config.yaml
num_hidden_layers: 13
num_attention_heads: 2
intermediate_size: 320
norm: "rmsnorm"
norm_eps: 1e-05
positions: "rope"
rope_theta: 10000.0
rope_fraction: 1.0
attn_scale: 0.125
parallel_block: false
init_std_down: 0.0724
learning_rate: 0.0101
warmup_steps: 200
max_seq_len: 512
dataset: "wikipedia_en"
Each number is 128 + 32 x the weight over its row's rms, rounded and kept within 0 to 255. Layers, rows and columns count from 0. Numbers have three digits each. The size before them is the row's rms in percent of the matrix's.

# layer 2 MLP up, 320x128, rms 0.0722, rows 51-67, columns 0-127
092:049144133109081114153105092112066112122073190101143167165088081078153135162140138191175081123128089112140088172103134141135128152141155107119136170114159135081151100107144111103152072131140129122138101176117083159092094189151130077153125176177140158188159131133173119173113150105114125127096127080109127126195121170153107144119179161157139092142098167186148116085173167126114176073117
106:073120181155127120114127145101118106104151123134152090104121104105153150085125093115119155212134114168086115163117147106161126093121101213090133110115071144111143149159005143110130100176155151156153143136157136131138129080123113092118110159149178109124092063125088055184162130135128132142085106118065111070121126151165162110080086171085072083157129126101108161138116135146106148104170
096:170073132169218153111112126154134114088168149132140122165081085133143056124073169159140109126112089111094127132170103124143095150103182153064098058136098088138127082171040145153103159138181168150138094114070102112148102116082117105125151192143112122135120107158159082108125189092182171111168114109201150127083145106140130114156131161131103098145137115090153115128115152117100120101149
102:155109112070092137170139139154132116101148204159151073171118134151127134124143088146184148145182163104096102131147146106056162113141079162101137135180129096093150123140142127077131093153150175101170092143162071101134161160193193132153106156089142124126158143143081150128126072106123151177092129164099081146085138143106114084061075103106079128171107119177152099117138091083075149135084
095:208149127117119161137128091118113244107167140098139133187169095099180112109113173138153124149088175099096169080156158121145069166099150117068151157108181120115117088139113117077104174057148109139133126111117134100116139108141136127161144127195166132140154179174159174140100141179121107089095137168153059171107127120070168144104118151140148099126095112160148155147126123131063108123143
088:087136119140108094135147153133182152147092168099111119081130185130127116157120126224135092108105150151141164153172087145132047163150139083142090204115172100124094164155166087149101129114169136166086181172133136101164104170190090079120089152151135134054168097056085109098095127158111163091108128147087150124111136152156141121174146129149120066098169144115149131167152092114130136156130
094:127104114196141115103139133132108121107116066119124165120061180127108150113168135074149162094130131059057119134139128116174125155139189122107153118125144149189097165158101158135128171103169109138084112090086167115154137082084119093135182181152081098166123144154109139131149107148162122166142161151155167110097203126127131154125103088092136142109178084175128107127112021172105164110078
099:107091193179182116183110120118138168196100141110132161133108149126149152141196145124144093124162133090143172143125145158183108097163137139155179162163125088173163145111090122136133092040126044192143089129175080067112133130144113071128162154112166119129149202136097131108094187172159112141157119139163127142148112118168108097148126127170136114177099117133171141068159148140147092136141
097:178076158145152148105130109083138127150147137128061158094144116183152078044128157093094155110166081137128155165141107167178079089130164130174122128166127069126182120130136141083120056118178113098124096084106141061102111147104165132144092151141136125114093129115118152117095101153140113119142096097157126157141140113152063107145107107113143167125113167163173052176093158063137060135079
104:094124142092127082158144148078135165138106177087099075103140105158165136117142119148177131143149140091093085104129082184106113104126100127110059156157155122074160106094147162129123141177108144163113201101131099068130133142152147112177113164134085134127118128156095113175157101183103149148166144120134081163101171214016155169080132168166151161138136110127121135189141150122162144150161
091:123134078134150080129099104149097138144153138223107105059145142166130157085140128116117149154163177106125092088120165129128167149116144114060114142121126121074137115107108150147136164128093176130206124130182126154151140124137111157187157098147116144060120191160119147152103154120108131181082130094094152131132111155125128130111141195071173165070109120035172104125163139093108199166118
097:094165134112131108168130170157135041081117164162127136070155103136149163128120103096142092150169119128091151146015152150139142117176113084121160107157098129098136053099124115129095114087098112160143091132130106081063198146161125137110099135109155160162131156138132091094124123198137109166148114172104170124091099149126113099089166086128121132117171096084134171142115158109122055185173
104:177087134131105110132070098151098146129054166105154130150101158112145157137125143128162143124150179188081148104138124092156154138175162119122168090145131106087146089102191130155147151145200137126106140113102126162136116149094126088166166085151108143113089188170157123171109081128157077094147158194130115174126127151151135162209165204110065173181135117124097112140100100118090169181120
108:150089143106109195196089132152131137107097178131189139119112154125108112101116148132170121130154104099105119096073146143117168132134150157093128075161150135122168159133173121087136147109109144141120109124099109138065166104090067063195102206065121109118057114115108107158136110129137076123123154138074112166086154164119135098159138168094132132094132067085158125148141172153097062180189
092:100046213128094119165186166164101115163110119103137164123146137144138087151127152169132133161131126135058158174142134146165164123092129093121130132089203192076157166148114142128151140118109107075164085118133119128157113159112120153194117118140082110107180120210139056116139182133104174106106114102076153124134156160099132175097161114097147146116082171131159128103092130086134165144175
118:101138122119174172144073067153051099166113116105170088113119110150088145134149122121128153113143204110110143120104112120106228183082174086088088157080126131101115130121148110127095080110119129131166135113120116102147138181073132094090094165124111107115087167087087120175135168145198128120115103136063069165142128087119097096156147164103143148074152184125068139094123130161157109145122
098:140149055124095161097144173099065121113126099099166066189159141104168118121077127199163161061126142110124120100120121120195149137124141184144152156082134115161121106120154141076150088115151121099069170127064108141129096117115222147169142103127064125118071128108102186095161131135087106199131172115085166152150126112157095137143135173122123098154152140170116157122175129136126135121108
# layer 2 MLP down (transposed), 320x128, rms 0.0726, rows 51-67, columns 0-127
102:131140155166149084136155135111089131108117146131124092140119066090103128119107187179161115124077168094128132133072147094134086132222081084174157152132125069108170158093122109041092176131145159112117110116146152105110169154138067095079140141126136094180126150154144166079097112149131166127089180132070087093145172192147095153124153127096173095128174116110125184112163112097123135092115
096:118157177137102114079119098105105146056102105132147114098166121187156153068137099110111112144119117171163154137119144116171161091126129170084109136114047108134107101123004145149175163138171141074153112138119173114115095125095133079157105167136159086106048099135103059160116116104164156188114123156096128112122099154182095125109129155089110095113099141094119158154132153127069154092120
094:094098140141129166063149176125173151114178190106160180117189136152159145096116147107087151110132098171072108123134129174194118121139141157127135162104161086113111127132120146157161102179101111140182153137059136138138113110167137087152103189121120114135172181133150123102109111103190165057195105095169125147123182132143112026134159100102160132128158135177171155092117123108121104163114
124:118090134160116138146122082084118163154094060109137132103136153090155121117165146115140154111116128122116154148101123128122111120099199105103159073107141154117080156077060073071145170055120111176123140135112156155126130128091073147164050071152153114109103160101152153135095143158108131115147093073146175102190087080081145205142148130141155165082205149144125169167157165131125134105143
087:145158086105106109118121080121108177154160172112111116158220091076081154140188139152149139098078120147169158154135125126124091177102145166134168146150171188151156033144145089170124169124110110090091088109130060124122108098142086058181075121122112118109125120094157130163121121167088110102114134194151111155157122191104092134118157126172128098100142094138172107140169122118074135122118
095:131105136155168106093192123110119162100205168113116192138155050123207149119146138152144107187119144052159089120145116103144172115057139101127092111117057083154152133103126093112162126180183159103144119089110141143134156130129167155133205177099147141126167113129106113130171147142111089108182158164132120134136106097157080168049139105171128163105164138099135144132172129140134096149144
092:108117115121143142088104182074137191092115092122095158158078078146151146142176070124094138161076125121098136149146147095077159138095163138121078114136137177130169121119143105110096072196160103102115086137147134121148147096172123099129154098065121124068180149151157110067171105196069132099111185120053104206124124145145144162129129093182147129120140123131105112160151077119145085141103
099:146115140159173138135150141055154126128134081153148120096147081122125149147132140092082122044176109115165123122088092164121108122156106106137101141184126087167104111160184172142093049104097118089116134184146067113118100130177076176073127129114125174087133165117123066110193126160108103128140163108153122138120211114183169155163151122156132110154111132142112090127190109128136086178087
095:097090122069114102135162101097130116159153135089088114111132116097148084087179132125161152164134067092094126151137149110165022163160139123125147113094206102113168135083153053119096148095192087130126156142138139100150116134108177196166146170135171108133127096121148161154124136113067151121089070111110127133177175170106105119073137109115149120161130151075142091129123076075095098160143
103:151135096100147141103111119111172161125079178125087188113168092141101180125159114101135129145062125153118102077166157168092084167157120132137113145083115088111114133122131065083082147088112086149113114179105123129088167155104163149065090113116146131091171125110159140108106135072128109139150144087157117149135126119145103161156141135145175197107146135173056197081102170141080060186179
092:182131151174173107137080151122117063120080139146194099128120110094128136156139117110138184141131137136127121154118188104107113158059124111097142115102137132091155161146163110092146111086176111143151098064142168131162069188143132123122140096156118138147128099152138134142145154135152176169069184129153093132167149129125131186145093109114110110202109054108164036064082132171167158103095
100:148091176139108161086108062140107144124096094136137062152147101086114101107091117078122175145172129119167110127124162092136098060128114085126137166101170143142071161112116122126057164086091170168070158145155169161106101110111171109152121160152109139106180122083101137156162107153188152094144146144096082105161152198131128117159157190142178210087096105129106114150157123121106112083103
102:160094134133142096121116145132113138152034126129146131097129099118110086145116198099152111165171182086175130092120088095135086099127165092095200086085120133087079133107193151104143108162115123134141100110133117150150170047141136096164133126109066073123162147155196109159128124131121106055181139147140082098149160135144134182206118102117063136157098126141135117152119132077088151140131
111:125095099164183178134076147115135130125142138166149116069157158038123088124172200108145125122137112157154157109134195147103159142109120160131146101120157128107150154123159135154139093095092155174155085043143127145094148139119090086165126130088129125092117150166156132145167137165129154123152194171111165166119213180122113182141163132161082172108129135152178071136149130150101086094183
105:119173147186164134128170129216148133131097122109101124124141148152119112123145078100108113155074094104165101157133153090086139040179123102164122100133113190150117141150149156054119137080147101112206134161105117157064089126132105117074141176082123109134104154156087121159111113168130133109144139148062083132106172143095149113139149160128188115095097120134160103127057115169109182114193
111:114055140124167173125083065120095075126147156102128107157138183150139123164151088161094188158099114178059145135135088145097118189085118133145121115121169153142129115140132055066070081130129158063143134147128080085099123142122128108143077116092117134148114143104118111146098148102121100114114126101090120137085064142150124135165145153023116146134168178122091170111109061116170126098134
102:128100176206154105143076104091175149142126116113136119060128148126137120085127110093164153180128161157103115112060073179087147176163110122128113102102145158105143105127159163110150123117154167126125129099071149095129191122215128178179124134144116126141119138111175122140138141120100176121143102148166070135161074117119127139090187180165079169169160105167056122102147113187109176107133
# layer 2 MLP gate, 320x128, rms 0.0725, rows 52-68, columns 0-127
089:064149185129083088078133171045111104100130096146151137154111138130130135084114101144100151128110141162145123163119147162142151121146087146077064148145089134131119110146037124093155113083100135189152156100149140148090113091133127204117079161150161096117094061169144064125144124156176159168063127185079128096124125161185150126109105131095096107147130132107149167167148128116102113067126
087:125105109131234099122077133113121142123151116145128094198094057119114121139128154122175075151115107184115087112188102125153175166098121212145088120166058048159087081155090153145136154190095179163107145117092155163095084139094103134102115134144096117128117172102112127112129128110137138108158129123157134161104127061159068115173094142121132141078120133110132107167107153148152146102101
109:148137114081118123125081118193121143089142133109134181131114119196090116107091152129131115136163128080116101086154166120161147167081060147133094150139140132101163097166165165111116063171154158106117152122106089114155122126110167148103158163131116128156176096128034143110202118137103153112152174199133107130123150100161192117114079173036129148134066123122155099079088092118089140143146
092:093153177097175140066088090110109044159122139187079154147203056180153162121141132117132064163111145179139161184084148195160159130171160168139156167104120141111133115195115153140164196131144159181127155126142104130149164142129072139150119110065151087105158123101119109165121144106194106101155126099133133137132118135089113125157118117177105093132126125107091118086146115144118089107146
098:165152139111142182168178149118166100138081156160069122154177148115169137166092076116111117135139083123090117093167203124157118074179153135159147162135088159080087130110145137135100142144164127184169108193125109129169172131113134128099111075111128139137087119067138097109169125157128114191110115070162128072151183107109082129137118137123103067100119111148153115172180150111119210175136
088:160087149155164108072110136151050134147132115118110135158082152104120108066138199147067162146143124123098122179139151171123146128108151110113170144129179140133141164122102159139086104080145171153150090123113123100114147132140168150157174139127088113204130140164140159131081107098138170142074151176187157046151087094197147140110143156102151183067131074115166169096154114149078161120115
099:143105120152191129137176193113109123148116153119129102186108152105135119121182093166141155139161158112131148072158165154153105190103091183098159160074108116111155131105125112079133100030163115149205132125134088169165124109073125134150151162146151111066136149185088135085097137148137147090192125104144153128171136130167090135127130110194136129128138147181180139111205109077136129157113
093:186073173148087152104141094047104119152143127116085141095118161141136094054120176115159105127152076108134133161159158096178100081114123110080123118148173073097167126098141141114138131108110117113137096107151088071105084173072169158184087140096165083125104159111121127151165086134102152098093141127097145090128180151141121125131110094072168137138130170093159049162072156103157072129128
095:198151104126154174117089074091192134147137074153144164104099139107146118139126151116098124148090139172107128107122138094128166179151194144077143101094094107143129110160122074197099120101138134105169095152139114193175114183094176158072122061158106126133160104174123155058122147092183102162094120112122127142149151117181126103195179156090147109148130152151118104090068122147131091147156
085:124153208113105125120216121101144078096081111126148132166088121175125055151110115131115079111106137076082180182149175110160154097118161138156092104117140169159106125120142125109213113156125117112072085096100140114100085110112114095130114110071105136151165124149136145128145129148171135143075115106147094092166096120123148127169122048189106083165089116176163170182128116107083100108112
093:150153107147126140076174091146090161164161086101125133164095100123151118133142143207132135093110109118136128124192044115119117177136133125131102175100117121127133143170132179134213126166181129108125161120189164130175049142100161149130168128162101111134088098137137145112121110107143126145093174070104093160177134099175131147179068161132146057148099175155120080117115063137143166084133
091:052121087158124129121170150089121113061208104134139160087145128138141120120117123129097137094139100140115094107134119158130104141121076181151132154193107125148172150080121103064105152068140092124146125118145128074104177072162179122120101165124154111129125094114150131098148138115116194140084078112132120143133144146113124087086081102117144041107105158153135174139191100183150135037078
108:105127126140100102200166130146146119096144136076138091108138116130200099095170106200155179158089149099119098069109145132155123123145109205124106127144160090087067105133071133123151160091173176103160110205091136123142115133123152135156090147109109154125148149120113162178076127117126206109115089095131117117157118080131173110128082195089146088146129062101087145115123145083109102183151
100:149118178151137151172184165206099125146150091142141172170128160154145055118086138088144119137116134140088120135116110117142098121171165101170175118101136154101117136152141110061107126057193036089179097131121124089101103161149110132120105163088087129108127147149169131163096128142127059136158167131101094130124218106132109128159097149155155068117162188123142114109104129134149172150183
112:119158083120143198165151164145088112138100101115149167038129054176166085176150103116144131113126142109113111102174092098148138172104173123131073098111143100134103098137116177080101102103148135138197133133091123087186176136093083096055104116141166151074085135131097213125086140114127148141140137112105087164133107074125093128165085161101145147144132172121123108096082141115090160131128
100:105107109123162116096154157172109099141118081108129111143079137088142157078133130147087098108126163078127111180114210212112080116126116086115128154155147168167124168136156156135090162131181131128081121146139126163083100095056203060095129096112125115161109148183135153147117092149160140117164159176115195081104184174132121121138120159135185088120112087140166133093106166175157093130119
097:103114096128173138154152158140162122126127145132078119106117129089151078115097089103146135111130104151133077126082136147092169131079155114194138127054200166139156120194157113167072119131133112166146109118192147147143121154104112140086169144054149097184098105137167065148145123104149155130166122123167196102117181148133166126121069115086128148103211138168151184131190174109107124111120